From a checkpoint of a small transformer trained on Wikipedia.
Architecture: RMSNorm before each block, rotary positions, no biases in attention or MLP, untied embeddings.
Each number is 500 + 40 x the weight over its row's rms, rounded and kept within 0 to 999. Layers, rows and columns count from 0. Numbers have three digits each. The size before them is the row's rms in percent of the matrix's.

# layer 8 MLP gate, 320x128, rms 0.0982, rows 267-309, columns 0-63
105:543534439609563506439541452561557503514486416530508467521487497495432446450510486510487473500514528509595533482506531472502503504530523539500626483484507548526485530522554482516462515516483425
085:487496470522438545565512519553514501482501486466523494464491524557480535455480436503486464464551508550535493563480477447422472537517455449479522463452452504495467610528507534426435541528509619
114:506497485553467544520502511444518472419479568520565417541491518536542569435537509462503535526586494505498486477540505499475495515491469426575474510505538440542537452442462563509400567603501490
081:485552505423496514451459492494477393570593500468464474436494571487546515413498508509603484508494485523507503505484515502464504534539539470560451452486595492512502515457478445490584453524461527
100:459431520520516471539517475567456473470477488543507543455446518434570469498523469447539456531451574440493495457549545464475498528494472472533436476429514565401481526537530503514453454564571454
114:528427422503476490466494528448470501480487480548450511464575480457510487508502496519499537421452534544525529439535441525531488496412497488528573478529480478502515544528494508526456428496537497
098:579541502528565468531480468498474510528436462566473576481528487487504521478439471514523578516486501542468565510518542494524446501455519492572496530557481474522491485487476484458483463551495489
093:596560452508500497520483488475477474503562504547470452435441459488520467489426495519529536523441474482488509494472527567516534451444491487572507561485475455420485454552489503556506510492438547
123:510510487512517503561482568516495409549493523482461430517501467521475490505488497599415503509494589496485510524473439459476495462462413454531481533564425597556538495474505512567492551534469507
075:469596447486533543468486562474442493531485561492503520426449457540522464463460493481535520455570482488466447524498501500483488509542561486516529503556453453450467539518419519461471481571508514
113:520528502490508480434495493481502520501554490530510389481539515452540460491526499462428512506519468522519502508503535530520463529457459518543506475521505528511465483470512548435501489484441515
109:487576472509548474509578519499459502521436522473473548475522479538565641504482517480531584498455481517540597504544498532505429437489493489521503493453573442596484525454534491457513502472514525
102:505483477484469448519491443497551515497547478551531457479481626502498541531569475424549454477480581449470499509484487546458521600518520562492491518492480449521513521475523501515580531497482517
122:524514483552568496467467535475530416554499482433479412442505546566526445439494517577501471503473540487518481486476459470502502479560490581435506485510508407555537506537518499469431482539468524
103:501476435507531536523559543498536482530451520422512474552515476486457472541497439446519505430426531522549508506405463560534480537497451510443567510502560489457503537440601548491521529489585464
081:520497566502442478575500526553572487427558480429457471493560566557473502452459441567476508581488517475513498473524518491537491514528466525491511533452503469513426465498491470491503537457519559
083:458519467495479495553512501531531489505533532589426496444459502475457527436513493479543514567502493479449468553465459502525480607567502497513518509481551531529543518573542548484461452535481461
082:450495539432505489534459457558535576522548498486519515479442464473498567467478536479476503506561531511562541509442408476508528444506507445461580465508504542453529505491465505506524537578526562
111:482514475515573468547415554555592481484531514459514435549463399498484564425607503464520500494463477580521493527474533564496514481457483555559467508480478531519532500529471464487506487513513514
087:475585503497491489453463501503491575564476549505458583474457513456517465517525448507485448448451482471504556550530501540519427449514514514515503506452548545500456492578433498529466494535514550
129:565501430508484517554453498480472516502477401529524470515449525543539543471461453565475530505522443505515543475544548453560478547487480441486493560545508505513542530528453508490457490521446530
101:454560489501438431477478514490577490490529575478505513523511506533528472506466505558520578511395508571505520490582451440612503505504507474475515479528501479466474461500548494497479473454431521
085:495483523501447577471504510495499518501516536473557509518457490585512509516448481480500473469506471491555529506514457493459511517521396448506486461453488511481435426473515465492515504480502492
115:534517376524473526505586610464477596497490468497509481456500542503481506483510476539529573406480537551507500533501527492534448491511467469493456516550452489471508506463488492466523499447493506
084:579516471453560556519526517500464468412436477476501498480600410484453466510531530469585461494456392491474563549499490471521468525489423496513512522486493445542467468572485472528469531488533552
077:492528490511518511522398485461536534457513554523542523458486487573508557512488483475478514543461527403499524478502485556559529510487510538451507512458439520441470522506511469522406535523567566
086:494526489508517547543525439488447445513487574506432501486450498498511499514495512489548468530542547496489486517475525525476437583487488547477496517580484459512510577536498475528530507508518343
110:480511528520541462498455590448486512562473496530481526455509494450535520497447498595541454501442510511507485559427444547503487531524518436492538486559450478526453532518589542490553553484545528
114:470489495566557498504511465497439393432424516539563479502499495499540556544421518549548471453387514490546495501469482513525451512498513552454517504522506430565534438457473507504503501513522516
083:476465492395515517467443498523573511503522513494543493455475487500496524514448486470487453519488495553500519462472496484528521475562478436491469449564498451479518505602491553535453507475530466
119:447543512459489508537478511465554574480494507428509505490529514489559492496524452476483480503558582492432511500507574516511503514540431472465445425519497531495498429462503523560482460520532504
093:585524528517482502529560513538495537467496485529493519488555474458481497522505527512479577538523557481424520490513524532525497482496596515412555477479376496558576530443490591485535483459481494
095:487535532501450497463540539499520506432532529523548570526444573517532546525569530471539493450540518503487504517579464436460521606560442507527558480545500530471513489470461527542470456477491466
088:447492431546495522505493439506519492509436465477491458430450414487500470508467574447508471507489393511365478481398431445538488538505465486569418499440518498490496514510493504493466505402525482
092:510512530498475544540502539604490492518483462541613502526564528521551445514510536513561506498498544452494516583492514498513436492451512484493460486487439483505538509495593440545547476468453482
102:413426448470510573493448506467480460526454481550482500489470493473518489479512446498505503496423513547465442469537522452468487530489467475506532509529510523537531496529499465510474460479485474
098:552558576531535499525452531522468511533482470536466465456500535485461556497458518558497503548448496487488488513457462423527423488471486433527457508529518508520529496414467433497476442501453537
080:466421500537454573487561498580533468555565529453480424480515485537481476430480486524516431522480484529459544453494535446467549511530555509506494524522497420487424569620496484558502458523559501
104:513450456513595542456465496547488457509471477493528457510520504502505536443470504469484477451475570559577539498476484493477579515510429472463436455559499413518516493531507474467588510510459497
093:491553466518493606478484495497556511522483516448521550529481538485527546554505586451422557494453474527543481505489471439568460564485507501455439536449462499541513441511573554513430497526465489
089:507442573509465511522547537509507528453594490548488529565459560549472519529489488530487447462482437464497528500535539471510447545447527534498437512505431563492450455460503558513511494499521505
112:457498567581553494532585497499460520535491504529510523514503552480463489561466395449553509507560501459471478547514443510553506478544464512530520522485493515545461398411512575524445488523465578
083:482531496429524537431467518469452412548530495447542533476591441575507460503461529571476542461467518514446546468532489516469490514482497456464456522496548447426472520506478450517548526569533546